Weights of a small transformer language model: no biases in attention or MLP.
Each number is 128 + 32 x the weight over its row's rms, rounded and kept within 0 to 255. Layers, rows and columns count from 0. Numbers have three digits each. The size before them is the row's rms in percent of the matrix's.

# down: layer 3 MLP down (transposed), 704x256, rms 0.0747, rows 597-613, columns 0-127
# gate: layer 3 MLP gate, 704x256, rms 0.0894, rows 598-613, columns 0-127
# up: layer 3 MLP up, 704x256, rms 0.0885, rows 598-613, columns 0-127
down597 090:162083100139115108120170137121121104141113124078152147067122180063202153056146205157141082209196122177128145073090066162162082121112154097171120069168111184128071158138144124134137137129139172123107148135137103148105090104187099130087179173114144112125139127098062224162126160203096144147158109135125132121134151145172107153188119144139134142146109105084111125145153135113127123117089
gate598 096:157139175124113143090140159156138124126159112142114121126194179157055092114078149174095126156096142194094144100115120127095047094067129160175125122173153100062107158162146173173120137179138093145131074120157130160102136103188105075150072145111156072147137124095138139190117116145099120141161093147146143137077075151143147120109088118130156141095161144125099192131180081156110164154110
up598 100:140122126126067080111102118141135150122114158106120151099074128151153152113146123165111148207156081124143090149185171113165066176118157075139139112142121104140158099180128136103058153068115121093112192109141174145189148109146159096122142073187137192151108143134106149126150141200127152171064158170154085117089102133114146170121130115204112147083092043152174145123196102149174110175137
down598 100:157078109105088171097167203122149119101122078149125099120133153148153125065155160103124103069171126127132143126181171172165150122089133035159154111161155159117154138082180169142144177151140156061166116077127115157133177145095118134154154102155098135192110144125112239086118131128152094164144163092127099148087088129187150126126194102150123123161106125163136159144080133150170104172155
gate599 097:145095124200126134145152065131142188141121195171164141131148101087113192132141133116150149125140156176151131111110164174105166075089124150087167157114122124128079101158175110136084097186120095138122128125083149149138162110149099158102081086139093180126121153121115193076112105150089119165131183093125136103145116089175104120133171065107140147114094103125120057191139156128100156088132
up599 097:076092140160138144181146133123102198158138117141192080102131090091062161157132127097136129119199081159149143104142202145126113056137150118134120156131175110097112126134131112165132107190103112147112151153065141099130120101134111138128113078115104168169142095159124121093110119105128173166152140128105170139099100111164159092175141130077152125106091107141080135151147139117111171074134
down599 097:106100115139136159138179086119154133099160167154124148112097096042166134180086177110129125143175118133161101064117125125097086153131223153150105149108127160093108152101103111143105120076176090118148117178115138217201138166121119122162080137158128141195066160113152072094142155106116187121115145107152185132120108112115140049149130088076126146062142151132161111218123146059109154133095
gate600 103:084147126147159171104122141114083111181057180099094126120120085117079194053177087161123109141109190109187119122128091187121151108146092165090134091139098110108122087088160147123105144164177137151130085147098157137152159116134097146081091133128113099169118122126133169175101132118107112115114106106166123110196158132138144197126134140114075143160159120088179111114127126087080127144129
up600 103:133148102140084156167084105184118119108096203099145202162100164137073088126133070192129102103116093095157094156151135126121093128117087137174145129092147119121176100190185189158135114130114151156096053152155141118142140101082113126153161119122131206177183106106138140135115113130153112125109116113117095154097098086074151085107075182186204167172087131129138121088121140068139156128133
down600 105:156120137121131117159071127152073133136097130114097148162098109109118161089138098122110081152096117076169130094159082169157140175136084152186094112112148146142109114132144157122087123116124131164120129147126087134171138107122113065100136077140168147168088109155120223130109102096143112188125115114151100098142156078123096079141106115118186131094132145178090056124152131164149119158078
gate601 102:100166112106095097118088150126111083103117100119139090174140138110124129162103202081147097168138167147127112165111103116156171209086149111149165102144097122111098122109165130099133122144167103167157132147111075147133117102184154082117141115152155108132104161106111085113169113083065112124172126107135110169103095091135134157110038115126150088150106137134132198140133083144125203153106
up601 107:126084149118157145122137094150124109120132123080113124156197146103142115099108098105104122136129154094122136145120134120117213155151187147125120137103128186109092143134190135053148162132157071086124130142120107133186099118141113170129130119143170126123070102094114089099131099133112104132132167115109078158099108192111113147176150142170156117103061083049125156147159094182142178167111
down601 090:059092132153086104120172142081085104082134143177178128150125093129149128095109086133105111120136133093130157108158154131095074135171069146185089168135121167151148117188084110107105084126100122128166142087085148101083123060105121128162096128111129132074179145154138024102116185136175158108102066149157145125090089130118197107150160147050123201086162104150100074132088131087084113115142
gate602 095:130062153178159163155111119084121219177121116161099151136113116118126179112107105087208129124088142078154119113146125099126122174087103089126132113136102211146097139101126091118102136179106188109065113127136105190142126159173107102114123117096193070067112100184122109133111158160101152104137116109111087147114129161106122139114117100147093131075137115138141157167102120118111174158170
up602 105:119089148142103162092153091074131128159168083130136118152077094079056137088156150136136150115164089085085109168181056104126141117145103138126145169119090185123159162101121133130135157061163089100033098137061128131161050113127079059120101155155117106071137112180136119078155183085153098134082156150103129136130124109118124117099123118154091157117137140146124160139148113131103192175150
down602 100:072120158126122115124141138160110098131160195193085101125095178087121085106136119125119091127167141129123106195158134153140142104113132132110140153169140094112140113178171169159188093114156104087076081147102179105138132131071150042108182163175128109167053124130140138083123034081136158121140138124132091139056148134136149156095123129135149101126157167122127134090114121091100097108108
gate603 102:170114155131116115132183143155112100126088100123125175151126130191100134075094151108125082110162088184109143061140222132139122168129116137121093136066150140079117135187129116096139137131114123142107077144149129118133053098148104108082189110084126120146161150074107084131138101175195145158076087097150111148101132193155193119171153124179097166120197116175152131136174127101180106129150
up603 094:105165091153146146093151132121162154077135094156171090132145142112124097196189138136194110134119148118156102162166113115116107154125135109099070138160109049086108167099052124124094108085149097141156151192192094159119167160117114096114132179142161067110061200147096121067173091058169129160174104114164094150154115129099104095126138171108147097136082104150079159098123082115152165111155
down603 095:121081108123150105091144086156137138169131113158176153103132134131197112157156132134098172105127101122058111151152103123089144155150126145152144129091156149101098184135111068183130137138104123111161101145166182125151093123148123111184025165080125133128142079146165203089100124077131093145087052126108205130093159108077108113138182152118193087113118104106085158127108123067167108100156
gate604 101:199073096171108146122147131111124158152110074125123049092088141158104156088117167133111121073117169121078142153147158134156138123141161110102090113109104139087121122132109144106117127142123112072089166056139144137143168085143098096111109098179148121170132137164114154105130132098108117111140082175066130164078119141120110065181117114106160152141071090154119144138154109123153103124101
up604 099:132156144114125085119142182072162086126165131173162097105198146129109136133115083134096130117148092157130146101164208127137083091127168087079158160124135143131094086129171169129117075144130101105187149134111122143084146061106117108116191174130115156158117109087121132136109162123148163095085162117155156155186134130151158123125138105130125110155115115101148158181146085224100068127158
down604 100:110135092158129091128131077099149087130138169154160142158168092098153142179097135140099112139144063170133130088141129044094097092084128127167178153128108155136161125131184140132191148093128126151152090085104119167131137123161198116152139130104169184078113078102150104100132146108144199152125111159175145184092176123129192149099108159111185097149152106148100134159125091161115128158139
gate605 100:166184145142132177088137168091119110174171158139155141132104158116132130052115165136137160036162109129131135088150134110129107129198120136138138082123150119115161112160162141132143089103105136124148098098129116115090208146126160148110220123131146155133121130102112183140230112140144126125099151122193124134099189094105198114138120080158115133116109101124118165100203165106094091066131
up605 100:125142128046117129134135152140122144114126086134178128091130135140177164151130113173089095162091154090133110143146158127096088109117156103161097150128068071146140124130158090148107109128151138141088127156104126077147148123140111090142147157132083141157140206096168081168058146141131128134159154101117108099169087158058143100182161154099161121139158126152157088105125134069060165182131
down605 096:132066065137104099074165158066155072192094161138147133106112134179142174096085146104122132162157099075112143107086089108168122142130178123091101149083134113141115124095132165105097126111129079151136146132150126083126133076136097173089105163131168157108142130108097144096182174153137116125115166131145185127105155166161094087050165115093155079116156189201127179143117124100143144119075
gate606 098:142149102116094119175140164174163191141121083123147131152115156153113103116191174136141145161120155131102100153129071118128127117134125174149118146119120145120143169164196175095121145045220163145110116145096143116090135116127114159081145108090161135048152134114160117174173202129174124092100162051124100135103061151081126142170146167146120141114115166112163137157094135127121176083099
up606 102:139141155102154178138170147094084092108096144058155151139133108132173096156134112177167166087128144091131076105086155080092157092173164129158106115170123097134116158118102142074130121116074126150135128029181140139080137113076108162104079128098142067124181132148129148098119106096116089112123093148071077142158106102113148103152146119093129088103086157116123147148148120148105116116098
down606 107:106182078098109124171121076172113139170158144145099112081164198148097150104109099116091140200125106130166147120141149166140124155143147132125125135123052175086169082156116120163142153137125093118148113180123066103163090123107168080164151130156076171223140110130092181133150120105152122160127104187144131132132159162128154173092105158141147137124161097172090119134115158201178102105136
gate607 101:162102118117142140092120124104162186109083151154150107147146153118119103134075143111103169119121110116089050154137113150084158139090164094138113125148120153166116119111143176160137133157132116089149169115077124132117124144148066152133105114066127071168143095105164165096087160143167190212115124180162087104151113113133134137159163111156188129119135176167076096163145152145157131132098
up607 104:096172089154150126189091096166161122130092126149095169165110168156121123186108099138081214149127162111112140102090142055097114174101131140098120126128174078143129165134094133098130160137166125162085160119144110101156108136092091121167089117107093097159117101105126177135136157154115141086085119147123034082102135113125123124143177050117123148152125119100097085134179172105116168099176
down607 113:121104136100177106137145108168089178071116129115083088123144138155084148104137109081161169110115123136136109111193121154123121118085153133134081099218160130175122144130106126140149107095140155109094095125115175141161113132111063108171148069136156082159086215179133154101151101089085179201160130201143137138109049166129122165118156129106133118126115152087109153195099168154186101174113
gate608 099:138117164096096109172147145149110083104204135079165152086113139134119110140141160109161088104084152135174157113174146129085083126092102096148119132112173134165110125095137099150143114133164063108185120126107195095183111113144157123107181107162073149126055171140125063200160134139118147126106156168185154125107087115095153129101152118135107183095059132128138220134111124126117108142132
up608 103:139170153115152153154127087151146088124183158119147137107069153103077176097218151126073125102113138120125157117164141157065054058081122123178115157126074195114150186107097175133088078113212091126148141164106153125092143149128070141141139168124128138153102131150119132123120143127132138036111147195147123058172107146147231094124159129144117061173110114112087124108122144146148136107158
down608 100:102155111072130192117136128135155130134129175153105136230128104066104120176168125099112169099116153146087120095109108123142175088114141204180145145204075118135108106143142183121107115134092119080189131120149139094135176084135086097157130127111157080102164137157117086117116135130120145175151152161169098121081132124121172142148103161091150148158082138135149183177141185081142108100162
gate609 099:172168127157137068136107137058142131052149155115157127129088149089122119127151176145146148133163128148159089149044140188096172170126153116142157128139132119131110138160116118188155128168140079120080059129168092150144086201088116177122128150125176066136165177136126125118185109154178116109060167074167103146160113156134111209160129127160120105161130154121108146165142151134166117164103
up609 101:112124118140124093114101102110074119198128130146117163148134107104076140090165131102129141122166114172112122141165127140096114127160108158111122178147141106112093134090112119028180115083108194126160178169099184127126184110145149178163132134126143149111138067091063121125117140206101119081123090173121126099116190158107133105091148140110179165136134160107098143195108073099142136132212
down609 107:115131174146139164107167096110096159146107103131111164142175137115113152097133084154105126149140141089111119063217087105160115150132080136099119131163135130137080093084075164106099111111119107091123163168148130176104154121135087141083106175110078133125174084105103152100062147119103141116205094120086095152175137088132096092117177100096146130101129158138118121174126119155118192201104
gate610 095:104160084132180155148151166054133192100127115129153126146176134183093104129129123122120129133140128159119122106172123105147159158194110125119159128145138114136126181131161192152151182116117131147150160144185146123111117164146117146182127101110152115166157086121107115088200176145156159151104137112159114151168170157139073117091129143130140120086133132068024030176220142164122122152080
up610 092:088070154146157159149111109147210116092148111204116148029095105156161141123101122201117131133105086120105185132146129133089145113048178127146137141111128101141144128051104116116107098129122112108092110123163152096081134121121108123140139051136132072131102110122172110111158125109185083117148172185086156150142066117105132160089112114114093125102093090062147176128069056168139098104146
down610 086:149108134072071107092161169119095113143087121129120137167149138119138126078167139171139119092116137105113138099162148104111123155112074082110118071110154167145150101132183159133106126180162112188152119120124114121191111066163142096183174109109148127205131107109087147085159149130139133129121142084105110151141175159116144113159162126177174173166153152191047124157128109184192144117108
gate611 102:104089158130157163168172154111171178131110138067180110143091131065171051120155148150116149111111135097115079153093144108120090087126135167207126126066069120130146136124147135149123099161184148109096117106165154064165156109089188183130137101108164181072158085102181123094130138126146199208156152143121113137126110125094129064178197142107141096093120174153107138138177115139125127148112
up611 101:129040140161070163144177140089155159118111146118136088134109143115118079179107130145094171102136080083155115110130116107158136141097205117130172134100160031095176154113154137127083099130137128144047128093145112082125180131130103119147076144142160131127108140119166191174097067134116145141176175158136126132068098131093145108133129133155084169119117107197181187131160162113083123134145
down611 094:092144162136119211130091140169103174155095078117115124108142135068062164150168086106121151113099165161147117144141140144091141125149133108160140105135148170075089136128132145105169136142138122173113048162139210153163143073174157179085202093160117169069062157156122012164110093092131191177133119161096104110145136153088127125089081116122097186083172144118150136121108156126148109151111
gate612 102:181147182172125098155103184112123143126162102126184117109156211089089054158101139146129113142127128108148150051140085127115127125131154145141091164117109125115097152100099137133109132101183156139076059176075075172086146142155101079178138142098045128148183131135109159119176120137136114116096214111105106165079099101147121138145127048184130140152165027167108130161106202169077144096110
up612 108:105140128183135081153150156135138185149082108115142101099143131133159119088121042137094102190161144201119134156124104133132102083105121124058136104155084129139154128092153180086130163176107134153101137087092084098084140113117155203116120185074104097131118153108128109092159115154163107161103108097104089116172123124068073085115161066153166102141115105151124171211116142107216130115147
down612 103:071162129125123098102181096146128123102091162154053174161123091163124154104210124158131164096146111058088130154098161091130089139139138123129138151113163109170132071171126063134149099135140105141152072094184135123086092093056171168061150097159159131127108132087122025143080130110145123129192126076151144114092096177125138152183157175121089141108074164157169120127104135160109116110137
gate613 100:082079159209172176175103172117102107089120077152106126138128071169110097111119174210127139134117110127105121177180091125145059099167148105175087155128142100165121151152157159103112104165163088122106156173111142118125109154099143173117077132124132155129097067080102087100082153135135099168124119147169188140113110167085126110085134154125077141138135160110126111163147128089154169218144
up613 093:201116126117146093111160059151169085169146078122109205123109133121104159166170128115112093147176134152126100091145123146120111125158052063088120163137086153107146106142075139183164105132083153147068166083127112088092142186071150113077133080104157148085079146116059160089108147178144186154124127159165099148133128075174118157161165121104136074148133091156082152061076122127163145128116
down613 098:126074143191121176148116115118116090128167108097078172107138104119073115119173151171145130085159065115127129215188058094142161123112136057143117157117138151118120144118212104137137158135084105162046102112081089050152137175162164158114123182144187119097133110070120091105116130100152147077167116132147127160069153132123092085091116097140121134088142148181171157112159114137164120114180